{
  "n_layer": 16,
  "d_model": 192,
  "n_head": 3,
  "n_kv_head": 1,
  "head_dim": 64,
  "d_mlp": 512,
  "vocab_size": 1204,
  "activation": "swiglu",
  "norm": "rmsnorm",
  "norm_place": "pre",
  "norm_eps": 1e-06,
  "positions": "rope",
  "rope_base": 10000.0,
  "rope_fraction": 1.0,
  "qk_norm": false,
  "attn_scale": 0.125,
  "bias": "qkv",
  "tie_embeddings": true,
  "parallel_block": false,
  "init": "normal",
  "init_std_qkv": 0.0324,
  "init_std_o": 0.0324,
  "init_std_up": 0.0324,
  "init_std_down": 0.0,
  "optimizer": "adamw",
  "lr": 0.0029,
  "lr_mult_up": 1.0,
  "beta1": 0.9,
  "beta2": 0.99,
  "lr_head": 0.0104,
  "grad_clip": 0.5,
  "warmup_steps": 244,
  "schedule": "wsd",
  "decay_fraction": 0.812,
  "decay_shape": "linear",
  "final_lr_fraction": 0.0,
  "batch_tokens": 131072,
  "seq_len": 1024,
  "doc_mask": false,
  "train_tokens": 439800000,
  "steps": 3356,
  "dataset": "wikipedia_en"
}
Each number is 128 + 32 x the weight over its row's rms, rounded and kept within 0 to 255. Layers, rows and columns count from 0. The size above them is the row's rms in percent of the matrix's.

# layer 10 MLP up, 512x192, rms 0.0837, rows 444-489, columns 48-95
size [100 102 100  94  99  98  96 100  99 102  97  98  97  88  96 106  88  98  97 102  98 100 102  96 103 104 104 100  97  96  94 104 102 100 100 100  97 103  98 100  95  97 104 105 103 102]
[[101 157 125 117 136 141 111 141 144 108  92 135 126 114 108 160 116 131 117 124 149 121 159  75 133  64 152 100  85  97 126 148 133 175 116 174 110 139 160 135 168 123  77 133 185 105 146 107]
 [180 132 160 108 168  83 127 110 104 146  99 139 138 175 124  98 126  99 161  78 150 108  76 122  97 121  79 118 159 111 134 165 104 162 130 154  92 148 141 133 163 166 117 154  97 204 122 116]
 [ 58 151 132 152 133 190  73 123 111  65 142 162 112 121 108 201 115 132 113  54  90 115 123 111  84  94 126 128 110 134  94 129 125 116 144 170 139 144 139  93 118 133 120 133 111 154 131 107]
 [167 123  90 111 134 172 101  90 131 149 150  85  53 147 118 156 116 126 107 107 168 169 101  93 117  72 161 126  96 165  84 149 124 174  80 138  98 100 143 107 113 139 165  80  92 157 148  52]
 [145 186 127 125  88  87 127 158 139 121 155 132 132 119 131 168 167 161 149 166  93 109 167 122 149 112  68 176 146 140 146 117 115 155 120 133 154 140 134 125 135 156 142 200  97  98  39 132]
 [156  94 105 129 149  97 143 125 228 169 173 170 105 124 132  89 136 122 132  85  96  92 105 179  77 201 152 114 109 130 128 144 115 136 106 100 100  93 118 173 105 134  96 140 112 131 140 145]
 [174 182 103 135  77 127 149  84 130 159 125 143 157  56 170 141 195 129 194 152 102 107 255 108 143 156  88 194 186 190 127 136 146 161 126 144 117  91 155 131 136  95  95 107 141 177 122 141]
 [132 130  76 113  95 111 153 117 121 182 141  83 168  89  98 189 166 118  74  95 168 102 194 128 140 138 156 129 124 156 114 134 152 143  99 167  90 155 153 136 139 194 113  89 128 161 124 136]
 [176 117 151 102 131  97 132 182 137 139 155 132 115 123 154 150 147 102 155 168 154  98  99  91 183 138  91 203 133 193 164 179 144 138 158 130 116 143  86 136 144 123 205 189 110 126 150 120]
 [161 148 133 161 146  89 123 134  99 119 140 161 137 156 145 113 194 140 171 149  92 165  86 123 150 132  96 112 144 127 109  63 147 131 176 147 134 115 142 154 147 171 109 173 140  94 133 190]
 [107 130 139 137 110 103 175 157  99 192 100 184 112  98 108 150  94 189 150 151  75 148 138 157 157 138 153 140 176 132 114 224 141  95 134 154 103 122 105 108 145  78  81 151 112 173 169  82]
 [115 126 102 113 116 146 108 101 145 125 153 127 186 106 109 113 130 124  88 111 129 194 119  84 136 133 120 160  99  82 114 162 105 126 159 110 144 192 144  68 124 131 128 153 177 224 118  85]
 [128  78 124 143 171 193 120 104 161 144 160 126 153 132  69 152 139 121  31 119 118 147 201  94 139 114 223  81 158 173 149 112 155 135  85 121 219 141 148  83 111 149 101 162 162 100 136 108]
 [179 130 116  91 146 173 158 116 130 114 160 101 160  80  72 132  58 109  61  80 107 170 117 193 126 144 148 162 134 113  55 111 134 147 176 109 126 153 137 134 121  71 121 103 103 108 152 154]
 [ 99 153 107 125 109 113  76 135 135 124 147 146 150 178  90 104  78  96 125 101 115 123 128 131 106  69  55 158 140  96 163 176 116 146 131 153 112 167  82 181 129 147 134 141 151 162 132 145]
 [154 102 104 168  99  97 116  91  91 164 106 159 138 108 106 102 164  87 133 134 114 109 128  94 113 194  64 119  92 119  96 128  78  86  96 126 120  77 115 145 141 150  81 156  85 142 151 171]
 [126  75 133 127  85 149  97 176 147 131 172 100 143 111 129 100 129 107 127 124  94 123  91 171 128 103 171 116 149 140 121 119 123 104 162  98 137 110  89 117 137  89 137 120  97 133 119 161]
 [148 142 160 164  98 134 210 113 132 135 148 177 102 102 129 154 121  99  87 121 133 126 112 136 143 138  82 114 116 135  62 148  78 150  80 173 146 143 142 151 206  77 139 153 112 136 157 105]
 [ 74 188 212 127 125 121 135  62 149 141  96 152 114 140 107 123 128 131 170  86 116  96 179 139 114 164 143  62 131  61 140  91 122 101 161  28 148 160  97 112 114 148 165 117 136 128 108 119]
 [144 132 142 144 131  94 174  87 123 124 184 127 149 194 134 118 205 108 133  84 129 112 100 103 140 113 124 112 157 141  56 161  95 122 152 146 217 169  79 145 139 107 147 119 109 126 134 165]
 [126 113  93  83 147 170 153 104  70 121  85 150 147 122 165 153  80  71 126  75  81 157 123 103  96 153 153 133 136 102 112 117  95 139 131 150 176 163 130 161 184 121 102 120 124  90 191 117]
 [131  95 134 127  96 153  74 143 135 120  55  98 113 141  95 117 131  93 133  67 129 137 151 171 120 131 155 141  79 172 153  75 165 152 131  59 105 134 147 202 147 114 158 123 154 109 154 155]
 [ 88 130 111  53 162 152  94 107 118  96  80 114 142  89 118 140 157  64 158 118 156  88 204 172 150 182  96 190 115 158  85  85 113 108 169 150 140 117  93 134 140 151 134 124 139 144 121 108]
 [145 160 133 160 189 171 176 127  89 120  85 102 217 101  93 202 179 118 184 145 128 158 157 137 108 110 110 100 123 133 127 153 143 144  91 102 171 175 147  45 117 108 110 157  93 125 127 129]
 [ 90  84 135 131 154 109 161 110 150 150 130 156 100 115 155 106 123 189 142 139  68 149 113 103 171 148 168 149  92 144 171 114 126  90  88 118  44 141 132  70 120  96 118 169 104 108 131 136]
 [125 123 104  87  75  89 123 156 181 108 138 133  97 103  70 122 114  48 125 112 142 120  68 104 112  29 108 121 206  95 128  89 138  64 146  99 107 146 119  98 110  95 160 158 180 116 161 124]
 [134 133 181 104 125 138 109  87 116 175  88 132 109 175 167 118 106 159 214 168  78 100 123  73 173 177 142 118 206 109  63 186 152 164 111 165 129 155 134 132 165 103 103  96 118  99 190  87]
 [131 192 138 131  94 140 138 135 107 148  86 162 147 179 142 166  78 186 135 150 128 119 157 179 164  88 105 115 132 113 152 126 174 149 158 139 140 119 102 141 100 112 105 108 124  63 132  80]
 [125 169  98 139 129 170 120 131 122 127 153  80 114 147 122 139 162 111 143 156 147 188 126 121 154 132  77 140 155 128 153  59  75 194 137 147  72 138  88 176 174 139 111 127  71 105 152 143]
 [140 129 137 144 151 159 119 143  78  93 149 163 168  35 112 122 147  79 102 119  62 129  98 159 112  89  98 128 135 114 104 143 136 145 157 141 163 127 156 155 135 138  87 135  99 118 183 143]
 [154 156 132 113 128 123 108 122 160 125 138  77  72  73  99  69 184 129 110 111 113 134  91 146  82  87 138 126 104 129  97 146 123  83 189 152  75 179  73  74  91 125 120 164 127 151 112 129]
 [ 98 174 144  93 132 137 118 145 205 174 156 114  73 154  42  54 128 117 138 111 118 117 114  73 111  96 150 128 153 197 175 183 148 118 148  90 159 143 121 109 102 149 150 210  96 104 124 119]
 [105 151 163 160 171 131 114  89 131 209 130 134 137 154 144 109  92 139 152 109 158 111 129 129 174  75  92  95 155 119 120 134 112  90  99  67 133 127  86 185 147 118 104 135  86 154 134 124]
 [113 131 107 113  67  97 112 158 142 100 108 123 120 126 186 122 157 132 125 130 128  74  85 112  99 154 121 137 117 107 112 159 115 114 199  85 117 119  87 175  72 123 159  52 145 134  95  92]
 [136  96 111 127 117 111 137 163 168 124  72 114 158 141 177 120  97 143 189 139 133 111 117 181  98 146 159  92 141 129 130 154  91 147  98 124 106 126 152 155 136 112  64 138  74  99 160 158]
 [141  78 148 138 124 151 147 174 171 172 148 183  32 131 121 177 175  98 135 112 130 125  99  76  94 116 153 118  88 128 147 126  88 148  99 175 193  96 111 118 194 122 128 137 154  52 143 111]
 [113  85  99 166 161 144  96 117  97 122  77 109 173 139 149 112 112 114  93 135 155 160 128 117 148 127  95 146 116  93 150 115 102 128 144 155 141 211 146 168 123 121  84 127 154 116 115 120]
 [162 127 171  82 124 103 148 138 120 125 144  96 165 151 148 127 152 143  80 133 104 172 127 139 149 145 147 168 160 107  98 116  60  96 163 117 155 134 111 150 150 145 150 154 105 173 135 173]
 [128 124 126 154 121 173 149 154 140 129 121 179 104  73 124 205 164 107 118 137 130 148 117 102 149  95 139 110 136 114 157 157 151 116 110  93 128 170 179  90  64 129  58  82  71 133 112 152]
 [100 140 166 132 162 184 216 170 149 148 136 140 103 123 122 119 150 182 140 145 132 136 111 120 171  79  96 123 115 167 151 143 120  97 141 154 154 126 118 155  91 145 146 116  91 124 106 119]
 [200 113 140 125 163 143 210 130 169  91 137 170 152 120  74 119 104 158 113 150  63 163 197 105 109 165 114 184 164  83 109 154 148 216 115 141 126 127 155  66 136 112 166 144 110 134 166  96]
 [181 121 142 125 109 157 118 143 112 167 161 145 129 133 131  86 167 133 115  99 182 188 153 122 155  80 119 149 146  74 157 154 188 135 128 120 142  87  99 118 144 134 123 169 157 156 149 145]
 [ 86 110 162  67 132  69 118 133 129 138 176 136 128 114 134  78 141  94 123 118 113  95 108 141 154 119 127 122  92  92  74 158 127 125 144 200 109  65 117 132 140 152 134 117 160 120 138  73]
 [113 172  90 151 136 108 140 126 147  70 202 143 145 126 148 145 168 124 195 130  98 115 113 118 165 156 154 112 107 134 101 175 121 157 147 116 145 174 115  91  62 102 150  82 110 196 146 164]
 [124 121 110 169 144 121  60  86 145 123 147 127 108 147 155 165 112 182  88 108 187 105 122 142 128 108 143 120  64 155 122 188 118 113 175 104 188  95  89 172 130 106  77  89 128 210 115 130]
 [101 134  81  92 179 127 118 145 138 128 144 140 128 159 124 157 117 183 116  86 128 133 148  68  94 116  75  86 124 140 172 131  78 148 130 154  99 140 170 140 153 156 112 143 122  98 116 105]]
# layer 10 MLP down (transposed), 512x192, rms 0.0789, rows 444-489, columns 48-95
size [101 105 103 103  95  97  98 100 101  99  95  97 100  98 100  98  88  97  98 103  96 102 101  97  99 102 100 100 100  98  95 107 104 101  99  99  97 105 100 100  98 102 103 109 103 105]
[[164 146  90 134 155 154  80 108 167 133 108 150 136  78 100 172 173 114  32 126 163  85  76 177 121 159 148 135 130 112 159 144 111 135 138 148 120 124  84 137 102  61  94 150 151 103 107  50]
 [142 120 103 125 182 141 135 164 130  55 137 107  99 143  98 138 171  74 128 103 169 119 140 164 185  79 163 156  83 112 160  90 163  91  89 143 168 137  69  93 172 128 156 132 172 129 108  69]
 [121  78 186 158 121 140 135  51  75 162 137  87  89 109 126 134  87 119 140 173  79 149 196 158 144  72  93 130 107 107 135 113 129 153  89 146 121 151 158 136 161 196 121 156  80 156 106 143]
 [140 144  84  93 174 154  88 141 117  90 156 157 121 104 125 112 170 138  91  81 136 144 151 103 175 153  93 182 145 102 151 159  96 158 119 166 152 156 133  92 110  95 152 125  95 149 160 165]
 [115 126 135 115 102 139 184 124 166 148 125 102  95 119 121 109 122 124 140 136 140  96  92 187 151 145 116  67 207 146 148 103  56 135 137 169 114 176 116 151 120 142 191 114 124 148 131 162]
 [ 83 120 113 158 131 177 169 117 107 117 140 116 123 136  95  85 139 122 171 148 129  82 136 125 144 207 160 131  89  68 171 116  83 101 108 109  80 192 141  90 123 133  69 140 136 152 129 177]
 [152 119 124 167 103 122 152 132  99  87 121 139 104 197 100 145 171 156 135 101 137 162  99 162 159 128 179 102 102 111 166 100 123 162 132 168  85 109 137 147 160 139 191 123  97  78 105  56]
 [156  93 145 151  86  82 102 146 153 198 114  90 125 151 109 147 103 146 130 115 160 178 123 145 138  82  62 170 106 143 166 139 125  96 101 153 103 146 129 138 101  97 119 164 158 121  44 130]
 [ 75 140 136 111  98 110 111 165  96 127 125 106 113 131 157 132 170 136 168 151  95 102 110 107 140 149 158 109  90 126 134 139 130 161 102 150 144 194 100  95 105 111 120 137 126 122 113  93]
 [148 153 142  94 134 127 143 150 151 143 151 105 172  87  88 110 152 112 112 162 180 166 119  91 139 102  92 143  92 134 182 167 105 167 144 126 139 182 131 105 114 112 147 144  84 135 226  68]
 [133 148 126  79 144 137 175  78 102 142 160 134 110 112 176  90 140 166 148 122  90 143  75 138 143 112 134 113 136 175 117  94 110  85 106 136 155 140 174 133 172 167  96 159  96 191  50 129]
 [166  85 120  95 187 156 139  75 140 165 177 153 109 137 153 125  75 186 107 118 158 130  94 165 125 110  62 118 117 108 121  92 141 157  96 139 120 164 124 123 156 160 124  79 168 124 106  85]
 [ 82 112 101 166 139  97 128  99 133  88 130 104  94 160 151  85 111 118 119 112 171 125 137  95  66 154 119 140 115  80 146 140 115 138 120 118  97 139 104 113  89  72 164 110 156 169 141 133]
 [119 109  69 137  92 186 151 141 118 153 146 123 126 152 163 180 154 154  70  94 230 149 162 159 109  90 143 132 149 118 129 113 113 184 113 207 116 174 185 112 114 204 130 111 150 127 158 170]
 [114 153  84 171 129 105 206 115 146 204  75  83 121  88 145 124 165 104 128 121 120  98  72 116 141 110 169  70 172 102 152 107 105 105  82 120 124 165 160 129 135  91 110 121 169 111 121 116]
 [178 139 110 118 151  97  84 125 168 102 134 174 188 164 187 127 139  64 163 118 141 101  61  93 156 163 129 147 126 142 139 154 139 110  98 143 115 154 166 103 140 212 132 146 125 135  97 106]
 [ 98 169 165 118 137 119 111 133 163 163 126 128 136  99 125 112 108 112 151 110 150  84 116 121 137 140 149 108 152 115 114 141 132 122 161 166 176 173 190 163 143  10  73  91 172  99 118 102]
 [143 114 140  80 203  97 117 139 144 147 159 172  83 151 118 127 125  63 107 126 175 142 118 128 137  74 139 147 146 148 115  74 102 143 159 111 126 119  87 166 151  78 103 183 138  79 130 125]
 [113 136 144 144 111 132 111 119 133 113  83 100 166 135 223 149  96 109 162 122 139 152 103 130 102  73 160 116 126 122 119 116 164 136 108 142 100 165 143 112 158 147 185 153 134  95  97 200]
 [132 124  81 117 105  78 113 133  94 142  86 115 164 116 150 102 145 174 127 129 107 112 148  99  56 113 114  96 196 104 156 131 139  98 176 156 140 168  91  72 139 134 135 115 102 102 155 130]
 [ 74 132 152  91 118 163 134 122 115 169  32 114 146 108 132 149 114 155  90  93 116 146 135 146 158 149 165 160 137 143 132 162  90 124  89 139 132 126 145 146  90 104  93 118  78 181  87 178]
 [ 58 171 125 105 115 107 130 119 238 120 141 159 166 146 100 172 236 155 116 111 140 142 107 176 109  96 128 121 146 146 162 116 123 149 136 128 106  95 138 142 143  80 105 104 139 111  93 119]
 [ 99 154 101 126 138 140 116  88 104  93 175 111 116 138  98 183 128 104 159 154  47 152  83 134 156 192 128 130 130 146 159 127 132 134  81 112 132 178 140 145 168  97 121 127 139 116 122 142]
 [123 199 138 113  96 114 127 142 100 139 127 168  97 102 136  43 128 126 119 130 116 113 212 140 191 178 161 163 197 103 146 109 102 102 106 122 120 118 116 150 129 215 116 100 135 138  81 126]
 [160 116 106 137 136 155 139 139 197 137 137  77 158 112 148 110 112 104 144 176 133 164 116 147 130 126 111 117 197 125  67 161 125 166 135 143 143 152 150  75 110 100 133 122 112 139 119 147]
 [137 127 162 162 115 111 177 103 117 123 166 143 181 113 181 161 133  97  86  39 188  75 149  89 107 157 180  91 138 156  91 132  88 138  58 165 146 102 169  78  59  77 125 117 129 123 117 141]
 [136  40  90  96 163 106 128 168 139 132 163 142 115 170 168 160 142 137  96 107 118 121 165 149 107 120 140 121 158 115 107  78  88 123 102 144  93 121 137 103  67 108 117 142 152  92 137 120]
 [108 166 131  97 109  98 144 136 190 103 173 130 128 125 114 126 125 148 188 128 111  70  88  84  71 120  94 135 130  89 118 107  78 109 143 181  44 131 145 102 147 170 105 168 147 159 158 160]
 [193 151 157 166  94 107 111 154 153 147 100 120 107 148 110 135 143 148  90  90 110  92 138 139 148 128 143 126  85 116 119 139 145  80 104  92 128 159 197 140 139 117 170  85 105  95 112 145]
 [ 91 145  98 162 117 105 143  92 150  94 144 118 148 134 150 153 130 108 127 146 159  99 128  80  96 133 113 145 113 120 111 125 141 127  94 128 118 101  77 103 121 119 189 126 125 119  91  53]
 [122  96 180  83 122 212 121  96 134  92  92 136 155 117 115 117 102 128 132 182 129  55 119 144  96 124  93 151  53 149  99 118 135  96  86  94 174 103 123 181 120 195 158 105 158 136 111 113]
 [139  92 117  98 117 119 116 125 108 134 149  95 185  98 178 142 117 172 119  69 127 147 128 108  89 108 115 116  92 129 108 125 114 108 172 111 125 126  96 157 124 165 113 171  91 124 120 124]
 [ 64 199 166 110 125  93 129 112 129  98 118 152  84 149 146 160 149 165 160 126 126  78 157 120 136 118 120 144 103 144 161  93 145 138  57 122 168 115 122 149 178 179 161 133 133  60  50  99]
 [173  93 119 125 131 117 130  88  98 119 112 101 142 109 164 169 164 119 142 112 134 124 163 120 184  90 151 154  58 122 172 124 125 128  65 179 131 128 170 125 143 161 112 107 110 139 120 139]
 [127 102 139 192 120 166 115 112 142 114 160 105 117  89 176 166  95 131  98 119  86  77 141 173 119 110  99 130  83 102 125  78 107 118 214 155 127 202 134  66 152 191 143  86  68 113 121 122]
 [145 125 119 149 102 160 120 117  70  86  89 119 213  74 145 160 168 159 134  79 138 141 114 132 139 107  65 170 126 117  93 178 192 156 111 105  98  84 169 143 110 255 116 110 165  69 150 141]
 [ 93  95 111 176  93 112 128 158  73  24  81 126 130 179 174 131 115  98 121 192 120 112 111 143  81 127 202 185 138  88 152 146 196  37 186 134 119 108 116 102 171  98  92 137 183 101 169  71]
 [133  95 143 120  52 163  61 110 133 138  78 119 126 121  81 120 141 146 135 119 128  91 179 139 133 138 169 109 131  94 134 112 119  69 132 158 161 142 224 147 157  82 161 130 128 114 131 104]
 [163 102 183 134 137 136 136 141 119 158 110  81 118 172 156 118  66  89 153 161 123 184 137 125  95 119 155 149 123  93 121 151 123 120 147 132 107 171 128 151 158 184  77  50  87 111 148 104]
 [107 147 123 139  64 154  80  79 122 135 206  17 108 176 116 143 168 145 188  85 119 151  42 125  58 142 155 167 109 129 143 110 100 134 125 116 188  63 108 127 150 174 115 156 154 134 106 117]
 [175 104 174 151 104 105 173  80 110 173 103 165  85  92  90 148 144  39 150 102  88  71 103 136 140 150 115  82 114 130 136 204 144  56 135 123  70 171 113 149 131 170 177  67  96 101 159  99]
 [166 151 134  66  50 127  96 142 124  91  75 124 136  63  92 151 104 151 151 122 129 152 133 141  82 117 100 165 100 144  76 132 130 109 161 158 124 172 108 141  82 130 115  77  86 146  83 131]
 [152 123 127 142 152 145 105 173 148 158 141  69 117 159 133 156 144  96 169 151 104  98 120 170 104  60 143  61 151 145 126  84 134 133  57 144  96 147 115 170 158  97 211 120 158 140 130  96]
 [123 183 128  92 144 154 171 161 116 103 136 127 105 113 137 136  98 134 139 162  89 185 146 145 128 137 167 121 127 116 113 124 121 118 117 141 151 165 150 113 121 226  60 115 117 129 144 155]
 [164 165 157 115 135 128 106 106 198  87  97 104 162 177 107 137  80 128 137 131 148 117 167 124  56 116 121  76 166 137 155 155 190 166 177 120  92 165 166 120 128 113 103 128  65  49 100 139]
 [167 149 150 152 135  76 108 103 106  85 153  74 133 131  85 136 156 134 163 136 129 117  86 177 137  98 122 147 116  99 157 161 137 149  98  81 141 122 106 115 154  84 147 125 120 187 130 110]]
# layer 10 MLP gate, 512x192, rms 0.0855, rows 445-490, columns 48-95
size [105 100  96 101 100  93 100  97 108  98 104 100 102  98 104  95  96  99 107  94 103  97  91  97  98 105  98 101  95  95 104 103  98  98  95  96 109  99 102 100 101 100 107 106  99 100]
[[119 119  86 125 116 154  94  91 127 105 127 179 116 149  96  76 137 111 165 123 180 109  97 157 194 109 148  94  96  88 167  53 124 117 181 140 150 103 162 188 135 140 175 110 127 177 138 152]
 [123  73  87  95  89  91  95 138 131 137 144 108  79 135  97 134  82  63 139 148 101 115 154 198 100 102  97 117 107 130 137 107  95 121 109  61 152 125 189 126 101 116 127  68 128 136 127 111]
 [116 137 134 128 183 146 104 164 123 123 172 134 132  88 133  83  87 138 101  55 155 138 195 122 122 129  85 150 159 100 115 153 133 155 123 118 163 176 126 114  58 107 120 125 103 113 172 173]
 [183  65 122  60 116 174  61  93 150 186  90 150 181 106 122 116 111 111 116  74 180 147 129 135  91 158  85 166  74 132 143 124  89 166 112  92 141 127 155 159 119 113 119 166  66 156 154  66]
 [175 119 118  86 122 135 143 150 158 116 153 132 112 158 105 162 149 124 166 113 119  55 124  96 146 116 109 135 116 130  99 124  99 168 126 104 179 116  82  92 117  74 149 130  93 152 130 103]
 [136 154 117 130 151 109  70 110 106 183 135 110  63  99 117 112 101 162 115  97 147 114 177  65  98 132  48 166 170 123  98  96 121 142 142 141 122 106 158 137 119 138 167 151 126 131  90 127]
 [ 83 154 115 107 119 160 122 155  40 126  91  98 119 153 152 135 127 162  67 128 107 167 170 109 154  80 179 175 147  73 130 128 138 178 116 133  66 150 112 171  86  40 170  92 105  96 150 131]
 [156 147 142 122 156 109 130 141 150 153 103 112 182 132 123 109 139 104 139 124 195 128 124 137 115 107 143 125 126 137 137  79 155 135 110 126 151 140 132 178  89 123 175 119  78 135  85 156]
 [126  83 113 101 193 104 146 149  87 153  94 103 183 125 101 102 130 129  99  87 177 160  90  93 158 111 133 127 103 103 113 129 136  82 129 107 148  96 161  71 184 134 127  78  86 151 155  97]
 [156  93 127  79  93 130 136  93  87  97 140 142 111  88  99 146 139 137 119 115  68 139 109  98 111 136 130 115 163 105 144 125 151  75  75 200 121 152 182 142 177 100 139 168 125 170 126 111]
 [149 161 151 128 111 164 134 159 101 158 107 123 103 101  92 197 129 110 100  98 156 199 145 139 140 132 169 157 127  98 140 110 165  99 122  60 129  92 105 135 135 108 189 140 110 153 180 143]
 [ 98  84  33 102 180 101  76 198  83 147 169 136 165 120 152 141 113 122 151 170 147  74 114 136 177 159 121 113 111  54 104 119 191  69 129 122  95 123 188 115 133 132  96 123  97 126 131 119]
 [118  88  65  91 114 160  66 138 133 151 141 113  67 163 139 110 160 172 118 157 191 111 199 109 120  89 139 113 156 145 148 100 112 176  73 134  89 163 131 105 145 127 144  87 123 182 101 104]
 [ 56 206 119 101  83 169  92  98 115 156 119  51  96 115 120  53 103 180  68 113 112 143 154  73  82 114 122  55 131 116  92 125 103  92 144 113 131 101  57  99  93 139 141 141 113 167 171 114]
 [100  87 106 125 130 107  89 166 160 113 119 130  77  53  84 149 133 105 106 127 170 100 138 106 135 114 116 144 137  59  96 138 130 182  90 133 156 141 120 125 180 141 108  85  96 138 190 128]
 [144 196 156 160 180 152  83 121 132 139 166 103  44  94 163 165 136 122 117 144 112 160  96 152  65 192 109 103 118 136  94 122  90 147 108  95  99 139 163 161 101 143 125 124  95 133  96 113]
 [109 179 157 137 110 160  99 128 127 165 125 160  85 123 106  67 142 143  88 142 137 174 202 154 141 144 158 168 151  95 142  87 133 125 105 129 133 145  87  98 154  86 161 144 144 112 166 138]
 [138 127 170 151 130  63  57 173 111 114 138 158 124 144 155 129 128 131  95 159 107 148 196 119 161 102 169 141 146  84 129 132 122 106 132 142  96 103 145 125 119 122  85 114 119 135 145 132]
 [134 112  40 125 158 139 101 137  77 121  85  98 164 138 116 140 122 104 125 116 149 195  87 111 196  64 123 103 101 132 112 115 150 115 159 161 110 117 153 166  84 139 154 129 135  57 119 165]
 [122  82  63  87 121 156 122 162 127 103 152 116 176  71  47  77 112 133 130  64 113 181 146 150 156 183  68 101 149 116 100 181 188 135 149  83  83 138 126 102 158  94 177 149 142 121 119 184]
 [ 99  99 128  81 171 158  79 139  60 153 121 124 102 175 116 115 191 138 107  99 206 117 133 138 138  86  90 146 128  88 105  87 136 169 111 111  99 120 183  92 174 153 108 143 120 119 131 111]
 [115 154  90  68 141 141 111 129 118 131 105 178 172 141 112  60 149 155 135 131 152 122  84 131 149 135 154 139  85 147 109  77 199 129 113  86 140 124 131 123 172 135 145 101  99 188  75 120]
 [ 87 174 123 101  77 145 117 123 130  93 117 134  93 116  96  95  87 119  80 130 176  87 136 121 167 146 135 122 129 157 120 133 117 103 113 126 194 124  41 224 115  95 169  87  63 115 130 163]
 [173  92 114  84 121  87 128  88  88 105 139  85 153 118 165 109 103 136  88 139 137 160 139 188 171 192 131 212 112  95 150 203  76 182 110 122 155  76  87 120 160 123 151 143  90 129 108  93]
 [152 170 131 161 129  25 101 144 110 131 161 156 122 133 119 150 145 103  44  92 133  43 176 128 148 130 168  79 134 100 141  88 143 147  81 172 157 102 171 134 184 127 106 107 131 107 173 133]
 [110 169 108  81 153 126 113 188 106 157 166 191  89 146 130 113 124 131 113 122 146 179 114 126 140 112 133 127 154  51 129 223 162  96 144  94 121  96 134 108 152 122 125  98 126 165 130  45]
 [194  50 166  63 163 138 113 160 143 147 155 135 123 127 134 145 122 154 140  67 122  82 103 139 217 165 133 108 165 108  64  66 158 117  95 133 149 159 126 152 159 106 158  69 132  83 138  74]
 [ 95 121  71 103 187 139 140 193 132 153 126 162 143 104 127 130  68 109 143 161 137 144 153 141 188  77  92 123 197 128 124 183 132  95 100  95 127 182 163 166 113 116 114 110 121 181 121  87]
 [ 53 143  88  98  87 130 115 136 144 107 202  90 138 176 106 115 148 126 131 160 138 206 117  96 130 104 151 148 184  64 126 113 136 149  99 152  91 112 162 144 136 121 144 155 134 121 126 131]
 [129 155 137 131 149 163  98  72 208 111 156 105 101 147 142 154 125 132  98 128 152 102  83 132  53  54 101 120 108 108 124  80 107 137 107 175  91 144 151 164 104 133 124 190  99 133 162 118]
 [123 124 126  95 137 159 116  65 180 122  89 119 120 119  81  74 151  75 140 133 110 111 152 122 177  56 147 122 160  74 167 107 163 122 109 103 157 173 167 162 158  83  95 124 144 143 149 171]
 [173 132 118 123 133 159 152  59 118 111 165  29 106 146 122  70  66 130 104 101 117 184 133 169 147 106 130 142 114  89 144  97 154  94 101 144 126 146 154 145  72 133  67 109 138 126 111 141]
 [ 97 119 122 114 152 145 125 165 127  93 157  99 141 118 171 123 158 155 123 129 144 146 119 159  58 140 102 120  73 100 150 169 126  73 150 131 115 130 153 177 110 103 218 124  92 119 129 122]
 [153  89 123 140 152 137 115 138 171 172 101 124 127 131 125 127 127 228 167 122 157 117 158 132 179 108 100  37 123 117  87  78 126 111 143 170 157 127 126 119  99 153 100 164  68  79 144 113]
 [206 128 116 118 138  87 137 152 149 130 146 169  84 107 111 112 136 145 124 107 152 147 136 126 137  89 172 118 175 117 138 107  58 133  98 120 159 174 144 148  79 127 128  87 108 111 160 120]
 [155  57 104 149 157 120 116 124 143 116 149  91 149 131 119  97  93 120  56  57 143  82 178 126 147  87  59 164 179  68 137 127 174 102 144 186  87 163 114 140 114 114 109  98 158 136 110 111]
 [134 108 116  89 176  90 171 105  89 140 139 101 101 150  84  46 102 138  99 129 132 193 151 161 133 144 103 169 121 127  60 136 133  98 133 155 119 116 128 151  89 111 131 124  50 110 113 140]
 [138 145 134 107 158 108  62 107  68 140 175 139 162 130 164 139 157 108 100  78  77 162 111 106 123 113  91 211 130 155 108 192 188 117 131 172 129 130 154  51 154 132  79 106 175 119 108  73]
 [142 180 144 130 145  87 134 154  91 178 105 190 148 190 138  98 121 132  41 224 182 113 168 171 107  82 121 119 137  60 119 144 137 127 125  97 171 208 114 107 140 156 150 107  64  62 142 128]
 [156  46 107  99  96 158 135 100 159 131 111 114 157 103 140 166 155 108  62 158 137 160 116 136  86  78 108 122 149 117 155 140 123 140  93 161 164 134 117 149 133 115 135  76  90  96 133 122]
 [100  59  78 140 103 160 134 113 147 172 109 107 122 147 121 134 156  74 117  68 157 118 200 168 111 116 171 124 168  69 130 173 110 159 127  58 145 106 159  47  96  94 213 118  76 170 141 155]
 [ 87 104 133  99 135  95 107  99 151 124 123  94 157  95 139 158 119 138 125 115 131 114  62  96 174 116 113 111 171  49 102 154 104 168 119  71 101 150 106 141  77  77 103 125 154 185 190 136]
 [ 88 101  97 114  65 136  96 108 112 133 164  73 126 121 131  91 150  82  72  99 142 140 123  78 110 171 118 114 101  87 161 101 116 139 117 142 164 112  76 192 137 155 142  91 159  97 127 135]
 [ 59  67 118 124 119 133 123 155  99 115 131 124 120 172 135 159 101 139 105  60 141 157 120 148 114  70 102 110 124 187 143 125 110 105 150 153 149 169  82 141 157 104 160 146  83 113 123 152]
 [ 95 107 131  69  82 178 132 111 114 149 138  85 140 137 133 176 104 143 169 133 134 101 152  87  96 154  98 122 152  78 120 118 122  98 161 115 155  92  84 138 147 109 179 108 133 185 126 119]
 [143 122 170 133 148  92 111 123  75 203 168  99 157 101 144 120 152 100 118 115 110 153 155 112 154 136  98 167 166 190 119  85 145 131 136 123 118 145  89 163 114 171 105  70  94 112  69 137]]